config = dict(
    num_hidden_layers=9,
    intermediate_size=2560,
    vocab_size=8192,
    hidden_act='tanh_gelu',
    bias='all',
    parallel_block=True,
    init_std_up=0.021,
    max_grad_norm=1.0,
    decay_shape='linear',
    batch_tokens=[65536, 131072, 196608],
    max_seq_len=2048,
    max_steps=7551,
)
Each number is 128 + 32 x the weight over its row's rms, rounded and kept within 0 to 255. Layers, rows and columns count from 0. Numbers have three digits each. The size before them is the row's rms in percent of the matrix's.

# up: layer 6 MLP up, 2560x512, rms 0.0684, rows 2277-2323, columns 384-447
# down: layer 6 MLP down (transposed), 2560x512, rms 0.0715, rows 2277-2322, columns 384-447
up2277 101:189162090138103105091171112106112087143088127153117166119101171100133130117045121061139153138160166118160126159191153165101136255160164106147102076086154105170058227099143074115116154153113105
down2277 101:136112109124092159183152191095132124164134144118157118154140086118139098132170152194106093154210149163153166116111161145208157099098096175121175168121149080142123170124146140155126193079135125
up2278 089:101092122133193037129111113112124158141134101107025073144104098126112094113143112139075123034123148160052148161105103107117064136110143102126126100164129122160067163149144081087162171087169113
down2278 094:165116134117088167121160162129154121142103157129169115100151120085141157118087177135152112150125128146132122158137111126148136138142115159094198179098174125113187140135075147156076094133112158
up2279 103:165143173116177179107111197122147121128097144135090086134092109075066131148149144119168192125122111111155127117137082173106094187095086153132134145098199095146127084208135118104164127088112114
down2279 100:127136146174193076155173108137112102153157135179152104106084070090098117131097099165120126164144126153135092140067118170121136151137149058151142129117134091092164152097159128125109079168146119
up2280 106:116147138117133091141140165119174123079120158167136173216141092121161078131111133098140194146092127128161156161126098141144114156086120139137081140169158081114074171097127119086148114135081073
down2280 103:120124098118171124109121132076174174081107191188161104139164101165116113170171070149094163166143150144155140143106118136139097098054072147174104102172121091097125104130115145135089113119111087
up2281 098:135118152103100154121197113151153079114086132110119176132131119130113161128053128104155166076132170125186148120132063104159141048143144156159182147067167099108170108165134128113143169140165138
down2281 098:107163139139156076109090113140129159152067149137162123106081121195117158114213151180152118154103127056107150108078143186096067091147110130097092178171107223116111161109162136108106156117086124
up2282 105:114128104129125135089152131167155144092092099142141100179185128113128129161126214125100168122067121117138135111114151156141111142122150148122111176077103134131178128145117126113113156168121171
down2282 099:107072095107129144146109131150151128076108130076150155088110127144125116143116227115139109148146134073218139135150143161107117073129158105142175126170081086026168101125103152129160066133187144
up2283 101:129167099183135165140130157101185155115206124149132077136052116157150183149104106114119150205119095159166125144176149127105084161091135096083115136106106083094137133118077146159139106115125134
down2283 099:104118091097075205125098117130126111195127165125145121173138146110122124115099099133064132102122158114163120098144074184102122152187117092050113128175124148163021153103140114112124194128098097
up2284 103:089119144196185086129165109155079162120155126120154101112104113090095053142087195104125130099169146081136153151130142167084159101151188117107162118157164175102101110124118152128102130108158042
down2284 098:077169136102120097145155152152154078174147124138088100108159149133153117164123118155140104160130155156119083128137089151144172134163089099170135117125143103127165111123150106136143095125124101
up2285 102:119195082152172124116172130111056102106137147098112137137124133076165181095101109134131113185158141219174096082108149128160163146103115151100086151125082075159091218115130148078140099123077062
down2285 108:131078127122147177170153123129084143107141089209091129144163095152135159054171119177054166110135137143141102111117089122119120112130157120074153125124148175120097183115121130098119089087074097
up2286 098:157074091121053102196166163177154136084166125181174117156136105108117108154072116093136164121116194126160085154121151163144111122085110113178152135082164207155137148148142144143120110175133151
down2286 093:112111133163081149154107099160151099192207156165114135130157070111144107099115132156171070041087164152118107107111142128119144080162160110072036144138117106131140132120093132161176068132128130
up2287 110:163101171146083123112170120162141174076201150146134130143114080156130097137093129083063121169110169117175087156126123128144178096199104118122175104108080140108180110172128145102119151139196219
down2287 107:130131134120076175092154104179165160130160095179154181160089091165121105156167178141109118110075090092084153123127162084167179137147137179130105143100123129089131150179119157094125117152194121
up2288 110:059155149133165118118157057116121108060168175132114119110078061099117132209145162148129134165079153129150165184145120088144155169140176129141086138064051152117052153093144149175102107151202070
down2288 113:171140121143117184183133087111154153104156147103175123091149132138113106119124092193164154137139084088101126115177135108117134095166116142089163067130104123111084149164143103141094144119101133
up2289 095:199052116132105167110174159111181131122167155099122147098133111152131121084152169118127131147163122038152069100168123123101142107150083138178142103171117173073103086128114127117168076065157098
down2289 092:150156140182158147137080148142080113073118106101131113146056108168146160123109153115160137088121142162105174142107155111120131118054162116086137148093138141162163146107079114077095158163109107
up2290 110:171074161173135100079122148153157134134132093116123053158098060084177119140101105108097184099134162164113156086112083135099158103152126137147127105105153137130130122167127142123158137099116051
down2290 106:129133111195153105054131200161142118119097111087108125164146137125133179079130131080137099137128136179074159077102098145145101131116132145138128140129143138071103115148104114151091106084110153
up2291 106:097163099141124106142100134123135173128133095163095134119175143160155115157118108091082115171145134104125122131149108235159151117134105116147155120161095160058145158063098149097175124132109114
down2291 103:081169093171133165120117122135165151183096102161095149102093098135126135152111089157122163124087122101132131152128138147106131153136102117140069102160163108079127083167127091154145097160138091
up2292 103:124123111138125172110127092128105133124143083138101148109128172064084130119068110177073142121141133099095190162099158122125174139176122145124076133124191176139128162139121208147149055132139167
down2292 099:104165151146154120130100116114136105107099164116161151102104171097153102112124101107124147141077120135125133133159160097096118209104172118098193162082145159144117157152087152152141199130134142
up2293 098:075019176093142129140122105167139144116160129047125112122102124178170133111137103107112140149073125090155092138157113151124105157127145100149177090077140134159126198095094153124113174144150118
down2293 096:110095113135128153119077086114120157178146096168168105135123114134147142165196123143150161187099151087141122161200149145126063157088108080134091164133090174139077122157141109142139146118128113
up2294 105:109057145149100101139109131136125140142136122109124166110111144138159051130203151219107178158134154091103151137135132091161049119064096137189112096154144156167069128145114089111078173124150081
down2294 099:170144166131143139130121157076155154163110197156139139115100077115174171089149145107114104133093133109120122082137088125077156135102098094090134082140138106112069137091122151085159122082168115
up2295 098:117081150131111128135165140160116070141163137135149188121106200146120126145145205157121100135167180086117133158080125143124133086144126216138148153125100096142119086098162162098145146157138146
down2295 097:152140098142110069203123141118081145105198135065070183134168152108120117137089085123110149105136130161133152165139124094089125126113146167135151168148121133121092113163105116126123140102157143
up2296 098:108120098121131108105165123089176142120106070179148087144145115170211126145084087144155150142105121072067124113170126132158153122118109118096142104126149127188152087107098173129100112070141148
down2296 098:119109107123123181149140098063154130115059132145090117133151129103144111133112143140155189199072140083096129116148149165144145130181088133081081167129131166181138071089133192108066075115084181
up2297 101:110090080086117154115124194140087113156159161158098231146146150174099135182120150138117142108115159135092146136110175109155130171164111146124098114116106162117159152106113151119157158133154104
down2297 099:084139095141177147135133177103155124105112120084107145099169131143129147157099155151158135122137105175129153107093146083184085135173180119154131073145095085080104099104101112172112097170164151
up2298 093:137201129086154136154114092162090148110149141173125082089134108144096144141125078112112137130124139119157188151095074182102172156142089174143107122075154119144195138077124136021103151145111095
down2298 097:096127116180124171122151142110128148156088117124130136162089109145133134156134144088117115159160137193135137126184134153183127119117173140107144162159103178096014119141143116165098093154162194
up2299 093:196120168154136154150102099135115122108172193042144157134138147065026147128152088093170161064106143147150198170067172148139076099153111061085126087135088143102115120115153113111173101177125066
down2299 092:103168138157143112058176132165147133173082182176069123150145161175152126117104167193090116138122092164183081146116097101125154118126126090158148110126102049150101116185127184132089148072131175
up2300 097:127067118136081102160169151163142107086114132134142123103129115155138133170100131100143163137124177158134126139116131175155170153151193117085135057151151164108144221087116157158182097188090145
down2300 089:080125179080147117083108161118163114151117119066078122080105056118142111197096122095102186169116123146164080084109171151110112146142139112193110117166139109087108188141136040068094077125158167
up2301 102:144144112088076072185150111075134142153119117055145114132139138152152118183114137157077112126078106133178131120166165155109077144164103116128093100055171156122134119126121116187069173149133093
down2301 105:094140097157131098160103119103187205150139103122099116115084112095129109132120153098131149165127107100153162156097108087159140141125117090136158141100092104134140227128185121181076144137114075
up2302 101:101075169064166177112154119188139052156156071063156130063172143131133110102140132106096183145106154147180089184112134089109176184119100136095135090174129128154103108112111175177112159110142148
down2302 094:141135141044137152086138169110121158128172116102127100151128110101156146164129139104165139153150118107113118121175099134116105115162122112131136097099074074148139111087158152114216059181055071
up2303 098:116132075133194163106131110133160130115136161079135118154119107152094178144140148123152150175155127116153112126085119203166136087128118216155175105099060089183102153132126107152142110166164160
down2303 096:121113130144096154168105146160097154117171144141099100102091082154070155109128174085139103156100155175129120145093138202102116137138100150092091083123121222166103154169102165124114120075153128
up2304 102:092134116162189191119170100149135167097122119131134126150138199111133107131210104142032106126121120107120078102144183123180142076137130174148150152174184132127090148106108161137178134159124123
down2304 097:115120122142088150138093186136126087100069151090167144126090135149118097133118179081143036190179101117071120093151124074094148146088053067141092175151078122136154162151146139146119111126162158
up2305 098:122114089145151140093099139090092142152122119098113097163182131146074181171071126116141080160141090135087144093129120152081069183139130144151133173143139131101133131108139138170172155056170132
down2305 103:123087156147102104116140163119070100115187083131149146157145153170201098158107075147142119128144093160145145124205119116107093132109143140163117165189191193104138084054082150146093101167146121
up2306 093:152171091150096098116135115217125102114100110113137144084077134117150128187095090088134129056110069128128165126115157161143059127148118126147086110149121109127161148133095124150183128152114146
down2306 090:133070114103103128177149105083119070145153182143054117109083122153144110097120134113144096150124164173135100116124094211111189137136184061148106139157174181147132165167193142182140112179119115
up2307 104:135142123140159170129165143207163107165204176118140148124146101105136115159172102138155136127111137092160113140121117095119150126169167205181126162086191122105177136158109186117102124106101100
down2307 105:131084176132153162152116160127148174102144145125136143101119126122122220145200179129082129145123100118121064125160116139101129098102148092111117117111141101093140120147173161157087079189085111
up2308 094:141100144172111138129089126072193073139123182156109089174118113161113106121104144116095062143126089092076117163133118108108145097122112095104129138083132096089141154154152120111153090117154173
down2308 098:128137159068136100098126109097083152154081162133178180125147123150143139136100136158088128120134103118171149170118116152195052131096171144126143087114102150106111124122136096140054119155118190
up2309 084:189127084150185183181135123170152148114088103078104163139184188123120085135154145117197114108084151111118142138102154153189196132083142123173143105156139145108161191105061132170150100085201168
down2309 103:122168153101072075100107162103077133158126135157119076115098101119125122153109090111051119104163139137128165138132103117114033119173138074091083175083134094165102067180202114067102161157138097
up2310 086:163072115136139118104146094116106142118119115075092146165135172137098181132144150095097156136149086103156115141134097127159188147060095108104128102164183126114098124187179123120102109101149148
down2310 098:130149123115153106135122135175174147122132104121135118112091115130163134124115130114133133101102196176111148125135167156111089130202110150130155092062053150113124142067070151128176144155124142
up2311 107:113097156144086116162117151144156059119082149145116115109086107161075129092192119125112136147131111156104168134121141108108164178034123162164098162125142216106150171078146112150119099149083145
down2311 107:148142128046130115172130122135147122144126125146061126124187121114098130117166106113128136190079129152141150119142129165119145080142104104098155134168098088088152156165096134076131113115115153
up2312 099:161133090143090133119125119094116094057101128161117170097097115129126116132116124151171188128138122142129102112087141132081115148166130124121091142116127107120063115140076155119099170184118136
down2312 090:110177087123086119133150069097107147155141150087130154085136137168101075115129090138124155099109151147168162107124120117134144170124134133131123178067134142156104102113144098149105144109117167
up2313 095:159219110121149110119099092149172102114102129157196139114121131134167122099135117115129096062082086144116123080099131136154184120129111153138112118103115108169120075115176140139134132143139110
down2313 096:104132139078094134181151165166082169149176067132160145192141189078141100128077132163148186137129107131175106124159127096154128118160172143098163140091121154157106178080127144111095113096130119
up2314 101:164145148110172141116134159091125135118125154097124122144116160121136123093070110123137110178098157154167180149101135135094094159083164178135131107069084115139104117124147169138101187111140164
down2314 099:076184113076094138167067138101137187178127174108174127073174148131092093153167063133098140105075092142117134110122172191124121110119132147141172086089130146122070122110127158143072071170143143
up2315 111:121136151151145080162117110142154126086163187109124114162114092085113109107104117158148128047153122135130125133154160107117078133068148174120093114125150188142149123188146182159126128110100156
down2315 102:120096157149095130164102048111143133135158147058105142189053143120124141120120160136148114113138146165168094069112200125123145131162138113119173189101118157128103103176146151133165107130117143
up2316 107:134147178145074128088110090104200133102124135080165085147115087151137093152099102126121163158144204126153089158142120075104086141114138134119179132139103083093118110117132147097166089123134187
down2316 110:151106149157144128094135147133144166152120117134169142138159145137056121155123139142111114112179151107128077109117160097104152113180152125153151083134170088100098102051222136176115139123159102
up2317 097:140093065119158056136130192084100094136120101135175099175118136054135096125149121114113109134168141110088136077116115118098127133145133145160127165098105122128134111118151199173129198104122085
down2317 105:122136093127147128242161138101153085108182097088156110174072106123091118111174184135129149135044156148081123121148127153115129122064132185141113148132128144167140100052143126145123153141110041
up2318 100:135161160155139143110146148115113142127178118156109129126046129100118058096223132137070145130139144108126110109052187124065117109158141119134100170146130178122098189125138137133155155144085146
down2318 099:146124127124140091122130148157172157155083103211088136154135098183112097162189163167121086180170113091146095127113087109096145111148115127132134138113124126170081140164191105128155087131133097
up2319 105:237109154188107114099076161134125162163150181095143199105153176069082119163141154111099125169096133092200179105149166146128131155087089157100113126115172144062110146099097166144075165105157108
down2319 107:148106091184162125191192116112127137138095120148136167104090143123121157145134190152109152129153108115133147130127108185135157152148115095116078149152141081134087088175160038145158170117102069
up2320 096:124186148142093120123165099084159119118110092115047161177126158120112079135140102132090104155127127122117068113145154118120072098162104185127142152134152094098072191154121085105141121103083105
down2320 092:154120224138083107144114104141146110170130131137139148114076115111126153039144159138092129150133104122129132097183141100136085090088128111123155110102117130125118143149184190148132064125108148
up2321 103:147146149074084115137163107179118102119126135152128210148139134139107128173168106190153141094092185173169166072098105105130144142166113152151165125120120081136095132171163198106152143161129101
down2321 104:094152143117145149126138126109122118153136096176113088079165166099125116124182091133110102140129105146126134118118078146135113099165077149035160089106100209151127121136168102101171162151112162
up2322 102:123150129140153161115144088090188077084067148081066129134126093115100151155147110130160131083118135144149250128090162145169134060101126068144116126141126182105106156126136150161149101173152102
down2322 099:144178171112104186152155128057181082171139137188114079112169144048118178167165104159119104101122080176110112148138120162170135124096130158056147132167119120096132146088085138145142111030129113
up2323 099:060110095155108135126120133143150168142090138154150196127168116142073156078127070138140083128081059135139133152083093129180138177131169136101121117108128143128086191120140146088133057082124164